Part of a small language model's weights.
Size: 9 layers, width 512, 70.7M parameters.
Architecture: RMSNorm before each block, rotary positions, no biases in attention or MLP, untied embeddings.
Training: a variant of Muon for these matrices, 478M tokens.
Each number is 128 + 32 x the weight over its row's rms, rounded and kept within 0 to 255. Layers, rows and columns count from 0. Numbers have three digits each. The size before them is the row's rms in percent of the matrix's.

# layer 2 MLP gate, 704x512, rms 0.0301, rows 399-507, columns 0-127
115:102090118139103178087133085098125155131172126129149082126140041090145144056101132125157160144147127158164124151138076222141117124131085175095140099151061156156108129130158147047093159110148152144119116094150171094120215055183162156142192133203106114108136137134106171179105123117133111131138088141124134169140139125179171084118136179113191118126204107166183150160169156123134106122157
090:124143117112182101151135116127134120116112105119117115099118142093133144149152099098166129080174113107097113122078124082112068174140079177092156128106108162177125133113057143146162138123140138188134162113165103106134148171130099080183123127209151124149116153139160100075086159086149095121197104089080175150120113149163151152200145125134195115126093085144140112125183191112056076169111
102:151159151133197118068140145094158092179122161141166117086069146142167117184117130131039055110130148134201150145102133092100099150092118139153139131170182076134109091146107134125136156165153159154206096119106144131100145070079135121132102110125181135134167136106069136172143104141153131153119124168156099186218119115183096116173125118098097131136176054131134178142097104120103147136160
095:076074100094075135064136089111142117143086091128180149098148063105168202077111101057104159157130106187141136122100160068119102125185100140115140162094134177161129106126124145192136126150100116110110144084149183131085102107134097121131120115073107144135144183097092080110120121060099127065075109137155141158090131107170169113112122117119130144112162130107178141111172107173141119139120
095:094129123094167118094137103153154119104162171115154155128116126172113159147125181162125114142120139104146170119123158118175115153164128078156095144079090105130096147120126157154092099086156156128172109128152123168133168117099133200164130156103119169110185149108082138136114090121080095126129113183157108141152176162164135156134142157137077045162125171098060134163129114084103176133112
105:132171088085140139135119202139146141149064105173089063147108109078194161075127131137081099039063117125141177163137173079084124098118118130144162121098125207091121136143096086106151122060146159116082155153095075090180179101171101176107099157117117140202101108126172109095158118128079124140055100057123147099135116086110089106130125099075129203118132140064153153115108159134096154181137
104:152158208119150098100159163105102207144098103170081096133153143153123151133138141148132159109147140150138110092092146124167158145157138123102163145104125071130119162112129137212123071137120071124131126138153121163094087122110134182172167098110129148148098131121147096172147091139126092157113163111162120065125142121102111155129108125139140133139159146166085165149180107102131132126194
096:131159154111164112171147122121118201178109138100182173156125121114118109152120125085106123159198064084129082137142114111180048106107179145135173141114126191142127110120131145097164159163041122141151128136097109083181079092138171159103165134126140139131149114092154114116172138063097118094114091136107100165155125158156145097132143144097127159116140159152171128106093122126130092080136
089:152095158113086112125143084132115116131111155092095114117120129172148098145147152099128213155187128130160125145155104110143131163112153137106073142114165125142149145126122123132124168204137155120119105102108151123141114130155202129167126124132101061101150092103197114150077164089153132131126092144118158102114120146170102102087079079136098149115113095184073132182144148136178095138085
101:174088107100124087160105117123143092232097126147095062131192142096133101097177119115135203207137125169148129173142122169113111146064091121158155107128153059061151138126111087100066151104116089153176109141099153123155098103086175135186146106121155080166145150079144090176158117130180178143082121184130086092138169122139180065132139129108072124089146149108138133131162109141150118137139
106:139127139092154178135118134138134100091074153160123159157118131134119151108137134121143131107132186113155124140193127160128156145136178116077158148076160124120123096086100107101101129086169105039142155124098097163144183114166085099150118155159167103137192149134176122164194114176110145094129134106135150132106102098080169137107068099147128101154156122145128096157092099114160132154145
101:084135133151110148160118110138123173094093132152185134128163122097082120133104152152211116127122124161121147165064091143111153148142104120098118144174161124139131116146144168119094177086149109132086100169088125089162056136077114140088126159149080162090129096146122193154173107121118069109145067167123142118114125155123156096158088151106108180099155111093196110128163086173111109085152
102:109131129143159148180113190063146092061114140173161101200136069181114112153153141138147109116089142112093129154151140131051138102075122115092118123072126157113138126197108072105108139082112162147092124091138131095130156143114110105084153170146148148118080159131147126108098123136107174102131123125116129152147124081183138120148112119162188152159069089161122082113100142142216136126090
108:190072121126083121159127144144107085117140125168139166104122135133137147150129086142141136167127107091106137144122176149118077085122133117199089195104141156152109109102141134098141072105109089146137177113181119117143074102177103131182137146180075121082123128125117163161123132196158148079141137171110143175130138109137123092141118086096121080161121120125163131134135131110150177155093
096:139118143155129184139105145078125114127078154140146144141138083107111133061108074113076125062100099097158130179123075118195128112126166075126149075135113060123119138143119156088099117152197118099130127153122115111162118140125102148121165177085097126171159157125135173156103159099127138121189137076137107148160089130126130158176158149166147077136089131130142115152116102111131105099097
098:138158153082137106141141068100112141099097127102077097142121111158159089125118070122157081122120090122131054163175142122120090076165170146167118115151133171141142149192040104124086129111118120109057123152179185132145127161133111117154129145210153110153160103136140121048128075113175170141096108169080157158131179150172126093155111114134124087118126106111088063086142166133125109131075
083:139109181077083170103149130112133079088124084128045146099115108170189110084120126104096122063113132095074126105101156105179153144151137143135149119094108057155114165150118083155112112142095105143120151194105153125131105199171096146127151076142131132127114255092121094133172116145143128111174096079122133128138124145129136155118100159106174161109150105161123152120051096134129095163152
105:120187128174149174114135142064095131159123145167177169127132156122129126103116123128106135086155199191156109145142132181134144192137090129089104124118144126121153132136154174090110112114189167076081157117063084096155164100128111112107093121220112148130143133193160109124161147183098125128116132046125132104115053156199112119092128127166130119137139120097118142155165104159144182124139
098:146136110103073187094138107152139087150084098146062133123108120193134122145163140151144103102155144123128079107085074153120082140116106135111178139125160095121068109154071125136125114084065089172150111102095137093102109123128069172091135123118091152194092132152124116158146187211174132092110135205131113090126131140166124110137171070161096144138129138110132116157169131128171153141066
104:185109162110064122092150160150102174101163082145166140081114101041202130087105128076087144060091098155200139165138159134123117129092128175205139103081141166155131120125172100166078096103100150122094092139102081090116178151138113126122107144114161137226107103143106088110178154121136122112148066114163108121110153096171161159120082143094164175064103189098119174125122138153137100166082
107:134087126138137092207119096121095126122129107078083135164144168077109115138204146184124105150126169141143108132168174151150115166087146122137102152164102161106116098135130073124105094104131069138102138179100170142105137042105059130033141135154104124160124146135119090173116074158035088133149143152125117148119126142112142175141163118107071127113061167118144115159190194123129159140172
094:113076107133212113218073134090109128151138115076098144181110144072093096097158193177143148169128096131124106125093119113099155124137118142152159128108138124224181130124096117157177125115107133071100122132110100178178096136094115097144149114109088119127153182094122138120092151087152119109152163090114126142153159148137129098087078141167086145160116142156192155127112104118068166148140
105:152119145128062098142104100144120081128151156120112151163113168083133175144145109141161195194132161121134144094143204151113110168030120186071130122164113108096171154123173156148179096144145153143104177107171129059104155142133168119119176122143096115142133095138070098154146141148199131133116150131119214146131187108130179136153113080090147140141071144115132118111110119141123088126161
102:178130114084150146131183130112160105093127089215204137104094031145174086144198132074037079142141240103175150116109144093110159105139198178148092143095146131129100102124194096100203118122131094135147126160065140113150133129138118149118141183126087116113111095158078113170166157100096174165085092151107106135168124086165074102146102138148172136136090150099106099148079097189123132075132
110:101149156128102140157190118123193117116141062162174163134183086074134161120141119159128063165143105117124121121168126115112131110180152127153127134102140197128094120139120083124077123090104093116089136085115144108185131130089110129144159164136216130075150081124102111120085053151152118181153143160120146153134095188114102150112124125077124086176117118125179079138084150157120145087103
095:056119116063088117144130107156175180082133158163061120158104130121108131135046117129113160068143174090178150174127123126127133108076149104157131135146097134157159125095101069144101133120204115164133166156184113145168087164161156086153122137128158079157081193081122109070099092135155091121091153111114123153106072165137151133136224181090148147123152074128114120149102136101126134141134
101:171040128116097145104142132181130146145156129150103153181124105113126058129109130089129161017064095071087135112122155108147130111122160130136165152081123145119159167118071135125107073096116155073153176151116134132103117121130061128126054115131130121146077163097140121161147156118181095088145152102133167114144080139143171128075145126132129112161093148174146126158148112142126163141109
108:096167100099169093151125117133113164166171156131132135090158119165081166172183100120093129121120143128102127132157115076171114133089097109104124140076147097083122057080189127127144106135125099116039132129098160157102132153168151160095157064128112142136094108174166169069129122124121134132160129117178076142166125155132119121091132138126109166134143160154170114074138156134135143145133
118:118144145188162147103049125114160107084123084116095157104132132119168123174143078134162178099063183138080157135146099129140120108156118100210117144156117181102098197116125067135134156127129110157112138155129142127175164087155147163131128110158133104159160091167096120115135093101120141114202097143098126134105097152153107127150103117191092170088181168192155153153136081186112078135141
099:105104144151174091071099140109170074117147202138145195092108113168203131110085116145114087212162114115118111124150091151117140162103112221133137092124175106161135079074156186150092084101171116109061104163103131092142110105068154172097060098103187155090159169109127103109140127085131122091170105159107100171149113198170161097135138146167091076078132117112112125149127106138119119107106
098:130080188160153179181111172140142148153135146149168152172136141122101081180103111077166107149141128082117123124066123145126144191116129135152150094126089107068129067220123134217109057149098139135146120132146170118105128112120102128097177140125166100122075141116077108079116079152120165118181136184137137217120128126077107131103130187111195174158097120130162111157088121174130162131122
099:170067128149122118111134106138113131119101154154117174149154189097110063147143192159091153176137129089099082137139152170181135157127078046130138135191110075127128090160125082102100114153114081081128218109112148096123114147170108100108076124128154119156124162128100121119173123062179119083089086162110166103091160081164138137120167165181159085104101120134123126135138081160141096154118
096:144103151121149087199093121094124159123109157120144096175130143158101134185085146130137138145091107100090125171174130128129146123085139135151137150114150124140196116140131145131125112135118154014080100143132153160114097103056105159135097136099115146143157131142042133089098076131173081184129129066122111096174157153085133150121093119132162081174109131141116089090130067081095131152156
102:059108166119081118176098127095136147158171102123055127100121109154118125102161167090144177124143116151117087113119117183111074165190117143133109175117166148125097168106166110063117072130129114148140137145109164179116145118146155159166162108113111107113160101101136094158140136122146111101110152132135152170125142166073150129129055114103176129077175110122135133117072099130125077173125
084:091093139154162163087102135089132145051085137139108132096162167078160154150139161152117118106085201146124158073125094117178119105101113132100061150118100081125121112143148164156197166106133105112134208161113100131051185136145113086119129188148163119145088170092075045124110162164158117129075135137137100139117143197110135109090140121120088100121121148123172130181123173177146065131106
097:077171124085136114152133113108071128096136068183094075131089123142186187101078132121164141130113158117147124141138101168105174118109101090130139085115130123154129103182108079140166170089138137097134139171112135216143076101195129170155159157083157091091137144164082171126150124053128153114133096095110150113111118161108127125135146143115115109090154105160157141159111071053131088132164
104:139074153145136116145155157091119146086118175117161106097177119104087156107142153151171149201086165065094135159097155148170164180088121191162180134110079127091138137174128164129108150081157153143183158127181115155127098116170175135131115133145134113130161115148112140135196112100048185135152091107118094127162120121139099098123174156172134146151108111116170092143137122104208156138109
097:077117132129156102097114126116100147127093197146137151075092149101162127097123114052140132165134132101104123126155180174147130125182115151150107180074228157169116107127105143129132162123135072125128134123155144128105106122125103144052116130110146125148135118125109070113099129160135123078110120140125154118139119146179171144182126110135093117171172175102130118119118062120175127155127
102:112105189096091134161137149110099167102088118136125162113159218161137081119096092089051147048124118091000158088134135102114114117091115105117122112130126126140119133184087087068119131131090142060119131070144131153131139132158089101147147180122118175139112085143159101117127116078122090111158059068107078131125124155173096106150118164132133069135175132147069118175123115107064079140094
106:156151130189127172116111138065124164126084138161134061204152062105112086101145085181077175162105190120138109109119149186171093112160083142149160088197149138124134129164143136123145114110112174128092137105153158129055096143102158132144118138107106165142135162232105114123080126131093095117133124121094157081135082119148129169144118150118139109140154152147092164113138185148103133030145
090:127091153149069110139094133166106099166143117160059111078161123093133108101200112125169146060115151138150129161139106107144090090109132083141099181135118162124084198140133119116184126134207035131122106094135160163152138096096109151150119106121134110052126124123067053148133091196125155161142104124119119130135148183156074126126148152145156121119087096104143125151097128141147126179155
106:156161125192097109155139130126117162124103175130134085071152139095109082122110105133140064183141044148100123156173167124096130095133116113135134124151128156046078099091095132114077166130109155081158109189115108128153121140099100076138158141132087118130137129130128156113082108170145145111084159116117155164110125089094114094149187139131153165123115173130124108104190174176105124184095
111:120085156162171087130140115096094166191079122136149168084136134169110139055095140123128153121172152138115145117124159148058184193097131178155167108125158101153175113125191140078108118120110150101160146106057166126196120104156129124143113150078089198130136151076114122139177106161108127082089131164140073099097167129123112199082126118167100133124169148076080143142163149147131201084116
105:135097196131154139067111132121135147141165137148119172109135079116153180108131104107130169093124178103168126093145121115123145155130189150085079156148147114126135166193139110153185139195155135167061180101123135108075102134116108133133157110123149161156095123124097103142063144125123156151154103113134118166074182096205058157099062131175122126152063144122087031165113151149103135099114
110:118128147113125124146093143135106146162133088133139153131128109146101107145073203061115138139171160050137155153185119079097126099112112143116123145142189124128100148114137036149141125122134079072129123150118162149136162077165121061112101162091171138105083140163169168118190152104119160144124138155130121143146154116129148118117124104160130155141227142147110182168151090181051053089112
086:144173152110155084073124117107135075082131142111108118062135127101157092178136072154112103106133152132111210139152156089109125129127181151084162096135126127174158146085115147097171142196127162111127059085113119109103094129142141117132107096135141109189138116166097103139102163083138145107160109117069134134172080103139144117137160107130080107094161166107170139170114120126087123161172
093:160126095080159079043119124135137166151095150077069139136116128110134114099140098138138123118157140126108145077102137123080095119111141128109117146141178141100116133130074173161146137152146156219095184107173156122165062126146093116128162119105104099159141093132086122176164093149138170132106149146134103125122138168046103140162076152143084127136143108152094118104147123113154108083182
106:105101114107131159117084072120090074119133073117179133095148093117147123085099168082103095101151184109148122132113136171054117131052092151118109106095163126144155114126099172163178172153157170123136101145126102114130099109190156160156139118098195120153088127087115174124171117131130166137067122164179114136169086084080149153133145094173057158159150161152112153128138099134092169098143
103:119169125154144119155151166141119168137191093179129124170114053123153091118146110116141119213088098123121147118144151107105100139110111132107125050111154130162154096104103138159107130127102113120123092116081059137088164133121153099164197062124120086116103127124156128136085094108125126110112182143166149146165163145095063139086146104085065078147134134133156101084129152111118117132097
099:134117183128089107186085095127144153125168159166101127179107141175123083113099152058169135142136128053161129105137146144166127193209106128127223140108181138110147163110104064108147071195200089086140105156117141139122109178074149121120126139079115160137196170096144140145087115214077114103118175155143130148115122124105119120104140128169088100110112148116113135089139158174048144161141
106:102174159185170136110069091157165106134150131082048160137099157141132155081159065152156196125124180144136156079059139179149129124148071086154124164177099185106112203103152161139156164159114067138126176149159099129119175168113121151101181099129103123152069078135053142060136086155083100142167106103139064088117130122152109106168103182144107085107113160141161068143122129163094037130062
104:134089108126115094108136106090153071055097158165171167095128073144159127155106097091092070129174167097133112084154111138111157133043110109124098104142168119117129096092134096110066102159137112090123068053084189114168143119101127090186094118130159135122093181145078123130155070100074079111125116141132160130150074080144150124142122160139165187143116175112065121137125161139140109130106
100:159197143105157101113135127091142143088073143115087091098112129099132158177126106097148063127081145085126134107090099095108128088141098130069128114165142107129127105131082088141113090106103104136164114115216119138154124108131154092134159124117111144122076130114155187091118129125161109113106178126125124157188127137191105116149085122133163139099153157180174094143131110179145169146093
096:196141153109157118129161188139108086115141128176128091103091121110111130160116171119198145094118159102079128111112088165122116084119096107157175125083137149101166109044119144112170127201073092108156138095132118097086112153095147126160166116121147051129136086195084116053166055136102123051095118134103176140094112112096188141093106159101129159099119180145083103101180161138090150110120
106:055070115154085080029190134108140159147136143089151118116104128087170161136195071099135118091170173163157170155115079107176140124122142149097141157110133186165106096128108119131110066083103176166136132072165216151121112121137160068124141157123158174171114148096086089143183125100107144133158118144190096083149098135156148141171192141131149074162165086111164135095075113130168129108103
102:115115146148143173115079132078116098147150119115233069111115130186108167128065145173117110111133096113140152156080088127137087142088076126125137062128120117062116104080123169188105143163102148130156089175106117169108091102117162176119156108131138107150159171081114106101157084126150192177068061190133093169147135139157154172146095107141106185165168136121203168138085154130087124081167
096:094095130139087070180138134152087118145115134140104080127136148171070169123179107173188099097204174125127159156142145087126157141162136149150165128079049141172150103169122063093145155090148110081124135129113140175177113107137182076175111154147165103153127071166091088134178121044196104163150152138158131137105081174143112098119134191136132144139137068206149150104134111186177157112132
093:147131078121123133116115126132082131105086161120120141146092121137138150147121110098143052085088172123124115136166134213102111112157122119200129122230149169199098124056054118106103131196159089172143137137159124111169121124129177098109149083107117115129133125106131175167135106152074154132123100091106101125115173151128149106136112108115111158181156109113085125104082119167100115024106
101:094121167142166130153131103126117123127146147108163131131192149090100146106154094130128151121142146103178145193106141084121135163119126221177180160100126103127086151200087113191111094151146159109165145161128107101202092123126123131093108110097109141141162166113133089110083089084037161085140133145228153158133111158068128136132112167145184151156114130112156092113096080176136122088113
097:139147095163154164120116133091179161124146146142046110152112122117159077085122170131122128145125123139091106138152123098161206172137104114123143107072172112152143081159166115124146139133117102130130123067081106151124096175148138064092089175180137153180085099143134120215123088117129140146091139141084127157146092134146166116061157042064135119116060166133125085159225099157174091119129
083:085184162126161154088081110105201119082098132102122198098151129109147129107129111097101102103128144135113108092109109147116091176148120175157094122101130124108169145142096093132136114137190122179109180147156118086140109174170137161146164164119090170188115157130159100158152154090132140072127110140144116095098104153172134119136164096057115169129107124179176250133073117115122159136067
095:180111152115104103126120091102094129154162150156159146125115081165130108126217154135125110143101110115124142117118146061091148107036119110128136097123112136094153125134134153158151174097158107042073106169137086185149231159140168184165140123129150121138137143109103197172180133077085098142119173114133197129081167134101141163068115119072170094161126179147137155095185193177112127184171
102:044093130174121139167136123091124155128111088128117115138156131102111113116088182193084143173136081099068155093117118137144124219121125152106103112089150141198106064168117168112061095159133107100165119107105105154106137175105075142128150146112125199139172128134120087169169089191149108179080133127145143108182115158126172075111125113137228146169159123065107109145145150149125127096168
108:108128172118102145135124151139204080063094082099154078143081143111129117124155117176138137091093088139156121069175113052129157066145137120137091121111076173129151144171117109121096070130184121141127187180092147114142135063125153143129126147163186138118122128101168160150106142077182150176177151130118135147185115173074172163094156104118161106125157125131098088105096128187121111121090
098:167102176118165145111148125117162187163106130127134140125145084121169134149151120135088140090119132135090096147148096084072095144153113134083191126128088161123190138128095105108105106113111123121154125107153185126150086068112131101088146134105154135138128124102126099153112110092159099105130082082098169138109205167157124110137161153157157161112135123153137114145067173154114159139123
108:148065165149132073078107071169128137107160170175151158119176126130137100177146134123076157158108100126101094151183185138121125140091117117118092160102178114098115139096161154083129176193117127106070147114118126091075081155137129146142043089092162141090127153134107084127088175131164135173131174124148134111108152114155138167135102137102134127184138134102122127167176068085156074143128
104:114118121116131173084224066129189125177156075074133148149118121181220087153143157133121141187109166155155126101124142131141109131134099178134141098121081073127116139102114119094103189102101128118109151131091189138098144095128112108073117121105101117177092140121122117155162093089121123109139139178086130147177115130161118143109074174142119098145123165111157074102110151160112160092103
100:156176118130136176125103118129098177127115103110173096118107163099119145117132106125097127163167105126152115169123122158087150072066087183145120087121099221097090130124167158130094114075132103097115107072136133171127126131187153129153115155101112109118170104168086147087152113149083100171129141081119132142075110217147124091109085172149121065138139150169105121104120099092142092122109
095:171106116155137194122139141086100147166116153156153125091127122169136114118103135175112126039151129101135162139116113107101141132171143190146094117094147161206133096144132146144116170112092154033125135097132082144162167128142071109164159110088113099110094141168092171161076119124150121114137141100138130141140141166183182162117144139148179114140169095130127063107150146122093098143073
106:128140110110127123096141114156128097139130147113093151116109135166117112136082117133093145071097125160156140112192176104134061193116146091143128083140096118160100100091147082110097109184140122130119164073075114093156144165043096106179121141173135086144142141101152120119105149104138185131067181136098116114077066175133122116100115139198088128036131085119134145101145136162081176081104
099:214102149153140168127168164148091031066123089118156146136185178074135192160130096100160102063119130125125133175126143135133141081071140102130102118064134150131137113127173149103076082183186153113140105142087155094166112097149090113095104176142186135113061138150156132124091105070184157086107158112102207151130102097112120146057152124157174132196073132129112121160155133139237096167118
095:066101126140172187125169153092146174100091118128107120137145070136146129162136138117113177059165085134154166193093111126139108128156169096119125150092171097151141102116189064083115147106158135066208150090134151155099094098121199141148107178111146152146157164104137119131143099121117174046126120130162181116157106156124175085141226068124121105116138116116144151149115113147184146095158
097:127087126128152099109128110200127147126138131128179118151103077152110142117089101061158137168099055145127153165155105124085112110109138100166122099167176111121102165162196136027133178131115147099095130184117087108130124144121129042151153098128137112130108127141142102143147112142129082132118118105169144156134179120112121108091139129134192108184119111148106081159148094135131161142110
091:126063143125137130134135119136143153155109086147074104098163086088152117117141112149071099107225125121133092136118142127129106150155160140109173123135109034091141122189110098129106141093071127096201133112068114166145046053133114115132131083124087130154088158125088072146112122104160146136120093104103150039068142153144149127101158123095139116086171165158126078172147178112121070156202
111:177152136135148138086151131054091094158096158165145148098168121143148141206179126105176134100121140098142058159140107119123159113087102135110200154152134133069107154114073098089127104184085097158072118167148135133137123154127114192067172107154106118143144090154165148120120160095089186132094119103124176148095108100116110167208066155150147110162103109127154096143142092091145199127123
102:179131144108141150133139161137077144162032152117100069168161124128114125168184099191085164101153056093137159197100142091124098104115069107142142128165095156135107090166125075194161140149163099098132136156121161178085131095163196098133046143145156105147186107167143126107158156093139127103135111113136130162170114144149123172048117155144027085175150123140182129101118152207160184140086
104:146110131173177174112129159118128136159120071078122151099161146107128146184165117146122134098108062104095170167122127128082114166093094098079126101123129105111093118193099090123114110177088123104150108193126128135169157172108123138150073104129145155130120128140129173118188127111095158120194140135183133140094126153136174136195095195191169112144127151138134096190094153070172119144140
102:162098117125160082178090124100128141120096168175129143150121138118084137160114083079146155160114120119116105122128154150119246133164151113135144064153143051179142064088169122232094168134070140126083150159145065067151161064076094099180096110132139158172106123117060111115102111129130148119122153188099104155103105081135114090115137123120152187129084127122134104119103138108122106115137
103:142084123121140128183130096143158159126115172093120177188147103113120197069126148080139131139117151131108100108152143149158115099071128100074075100056097106121145162106093119133086160161148092091090136225129125116133089174089117073137131106202139114095098123137099157069152125159155113120122127177085126150107140118154101130196176113141096153161132142146123118129193130128098121146079
105:079116183104141122117134139101109127142170095192097133127201132122123137138108084130132154160138134123117154135090094084119124115161080178036139101096183082193107087164140120142094116177136141072067105125136144137156096143130131163138097160126172151135134137157143129172102120087184141161131131148119105125141103090164116111141178126122150110164114132162084140166089080137176151177131
099:164145139091131127088106109104193124106119142180109123110114180148135137160083105135086108127129053132114086189165162173117092147140040162162096102096139097169148155173116076075160136124102150153181121082139139148100171153127116160097163126086119116165143139117130095125113086093168122132129137140186151137106097167155158130158174148111118188155171150148150123154105146123115169107115
102:070114101188173168088145122165137112140115169139225104163186102134108162167170176099131128129127136191156138134132085062131143134186119116129176115165106143149120101094090158090116165169182123121187091113179121145097137145127128121143079119117160146148125107134175132156119063123124127121111094196155080092163115123163106127141092180103109111112175147167128061121094131109119118153096
094:128097139128101178097103107106145077125110183139125136085133185144135143115139131170093143069141162212133104108102143118128135094137115091074105067149171163156136162089080167101117147128124145139215119067070087135160154082114151102159154109100117150069150173118086075137131135123164142103180096127131091107073113123169073129171133116147027084152158184133102157091184089120166079147178
097:099149166165151135123152150130150158084088052199162064112112139101162154137172128145199149151140080126089095139102143167104109063136107140123150135123141166140136101096127107071125159146167111138116091145129126148174119082172126151096177146162167119126141086104118079133168167106125108139117090133105166142115163135172082094122104135101158157161115157079137122118081130099213136205154
110:068091161103118124093120140098087176072121100158149152143118138176183122119097152129128110107160099165100101141179141170140119105102117134126133160124080164133106092086079171184115114101116171145118143136113122146080157169155184130117135147162138123109152143091219100093095081125137093109161183141144138099144121131075147142103175147130125199140138096033199176125138160086173092087094
089:158177114114146085139172113109155156114091144181184139098112128162099122085088126190078106155116168162043113138144119035100169129095166073097097120104093101144144066137084110118176124126110126152097095074137117154110135139138137144234087116149138082090119123088117181107145180117158115152127119138093126166144117108110120125114120070096143129120193164071177137102089129171108118074138
099:155147152129156112120138178160027106138091103146120059106126198089177145153119113137134090073133128106146172100073158123153075164156109183140156117095116089105152119110182127146184092151117098117162108200174113140029090142137116115117129107139068160171149134217170098088127110130139131069182150102129094159165156155070125166106093168078152068079138120084146132107140116099128107157099
102:129184114140112162089158136048111116102152135156114060123156121148115127084153059093096111105138128177149143089172066111167115212130125099185127127114159126090178136178101108166135078113161118135117134156149159155129142155131078189172098112074137042132130177135147073139084129121130133153203074157115137145140128166153045108132164153191128086073156129099131170183159156098119080133121
106:185145110123146173186143130109056112107116135170121187145186180051094105102134156076105113121122150115097132114154105111084120176074125158137092109107153090074139132151128105159068099086063140132082163088137136083068116091178173108116102111129142124135106106163101146131205151179166149130157081097175147210106103111131118106126147176193169088168065151094142074112094110146139074139129
104:121111127150048134152129124171167123174143151100246110099099107127056127176100122115149128202108139173120124145097176072115186074131178125140110099138123138112152129059118122155150136145120135085095147135086100149106107160129089125125095115152094136103143064130118168106164121075128125072088110168122113126150166128148113109156131103158131132162120126066125097146172092182074130082027
105:130175181099109169124107081104111164108100126166130179183101110168117142128139137138065101118121112081181127140104129186122147137126113105158193122082159104111132187164111141107114115161142119117089076136157093155161161142107172092126138123097144100159114105121126171095136150139118111084107119143169109184156076119149201164147153057119128175174176105177140094143130149176092192096039
095:088113112140139086180099113106082124130158131127151113119130119090153150104154173106186095038151187105133150159124121126108095105099140129169145138151104133094080096083064071157193162107125135154096123145147122180156110107094166162066169131151090130160108155144111105185104116151118147140131136103099167154117133102092102165163139087126080126141120046155113133164132144124158120080094
103:105085171106153134131140203138113129158130126153120069168128087173103096146134114148153136105120106133075091148103172130177181086096156108129116140069149210160130066160177147167137162175122159096140100166161124135137080127109139088096138184168115129111134171093122176139167107159116115129113167162172170125099145146098159150178137145138123105099127133115144083167136072165177094133109
096:095172119103138137115105083142137145117124138102106129109103200134093114142110163160100126149138134153090135162213079162124129122155110089106175152075153089102242155114087116216096120108162150110176155121128178190114085112138164146104119092128102069189075123129077119190118137086141153165083147099144106148106112102137124085122127134052125111160173084150133146163151154130137139120149
097:127152161149116130159140104175133154144130104146109131192130120121103095070153131151084095119141141174141111080102135202111118160210154168067152171096175139103063116154119156190109117164154154149109138170150137132065140112130076072081111177182124141165122140087114088095126086192096076102163056112114154134094106090128147099147139058143104133124097107142110103117102174197109121142091
099:142119101119142162149153053096129170148140142123164072061078154124160148143080109157132113096164089191141112052113178080124124074101142095154145109123180126235150164116084111030158095083156126161113138143134128150158104103158137130140149125159095214123115120180139158078168187049138133148141204085097082081085082143095138073168156134118102125099143149131109078101152140103113067066135
099:098221115098131120141118146118080124120068096146158100167094123112094123132164064140126102140086137068171156136179113132108132154130133120149196130131113158095135170181190139166203109103108052112163091209091161054169146150102101082171132116113146077112103117134078095115093108098109082122100110170138188164125117174190151105158119101098138151105153160073132122151149147112096087135090
098:119105150121123082120117133091093132140148099127091144137101160125196163104130095155099191063136195173147089132079142093108062109182130140118170126110161129147142123107091145127098196155112093167130122081096127145146103060114139072131103144090129169121142152069097145119140196133172116137159147131173114107114115143105092100146126069194124100132169103107112162104066150101071155169138
097:153069109109129121142113108142066123073136095111120096125158070120126126119143185071153105111166121112142113101137134091130094133100129100123126085141170152178155144152091160153124131139092191132156094102082109145172117113132120130119174142208074041164141131148145056082110137103092119146097145151082139040107094133162140135178127148123149077106132132110216142169122107136127112167135
113:142103139090092176144115139116135138165103136150166152173116084159088091134067149144086133209126141131078107167092149115146124203172169117143140117138140069092072112165147170163076120133081214148120058113192184107176078113120094120156104135164183115110124155151145129146147137158103132082156116071115198181085086146156128133150130095128207127159116117107151118163112130072128102054107
097:147133150123053092122162144051139170175085075087123124157102141170108147186162117144133195159136111148114083190149126150119121113105100148084172118083177107147158082088123095183138154171138158108173176095094131096134154142104166120137078131125143171160138074117090168119099152073081125112082145111174139147132166174143083118132091102119173179141148147150131161124109240174211156142134
102:134103118151113153127089120161110097182099112102130130101102104102129141131120143128088132130117089104121034091138127132161116054099113160138162183081168124108136106069139111143130098129135147095122165153102175122101087177106121046148136147081132190094124129101122155051130149163116107119080048158134150159158133106117194126051166146109126148180135094123082150155146100061168116191084
101:074198111127117134113157175094073132122144118128088089098146092048105126175134147110125096155112091140135104129163192158088181102099138104169141142117117187129154142112171119076118134127123131105135150084138106133180151117161104077089163067162088145138123142144133183107083089096138178171122155107130134133077114114121043099165142131101098150155173141182183149109109146131137150134108
107:099129098096124126148165162107117134151099176113153095128133134164109136143075113105149172121156147135154073117044165130141129069159082152162155140137130132141159077127139123146150132109135109122178115166079083135100115120126133107157091151172152137096092146135149133160146122211089101106150136070115177140126086147137107095085103121136132099086197147170114227155132116112155145174146
102:197193141131132132120138124115110107127084104158186132107096148124111075188171142079118097189132125143148144124142154094075169187128124102135100057163122226174074099026159144170091091142124139182146120129152154131118244133159135154136097157145116136125101109135116219107103154133132143128103129083120153093157133181131147150122138169135098172071158140146163111158120143144143139133143
099:154145118148156140060149093119105185102109130162159145157121125081158106099106133089083047187128137051117175157176110173136095108148136153144140108114170156158168118189112095125134136159155155154110099108150196144115100189092099121154098149105112147076118117141101134092123094107128101108159102126113124115078048148109155126180045133099142173111131061171104094100102123132170032150163
090:077148134070197140124139158111167183105127159169138097131081140120121118114118098198120120154128127162155103167146068088121115108063090133101141078112111194149174151182072130159179146127103134158119145187111157135142165183098154132061184129157136060125155106128091139091141255098111141128093144126149104113117100092196103121104123105080101165123145098190094129188132110175111124116159
101:174168149166159116116102103088095179126164153136126088160113168163115035135123110145154126168145114176081160146136146155137138089165138147157205098128173164166194094113132131100116137066177091084126137105152104143061094111125100116192101140158128066113141121125160095120146166152042140170080157117069092096164180133122146155074141159123163107111194153160189104081130074118143207134124
106:120077124100160101191168167179103111100131173110180051127122126126165138131049102176123143127120136102153108172108122222138143129128123101143157086118115097180141139155104090146097079132145113071085152136141122108117113157113124136149096163096124136141170128183118141136094099124094136145173120106138140097081132128154095093117134161136130155144091102149130114163127117054158129162087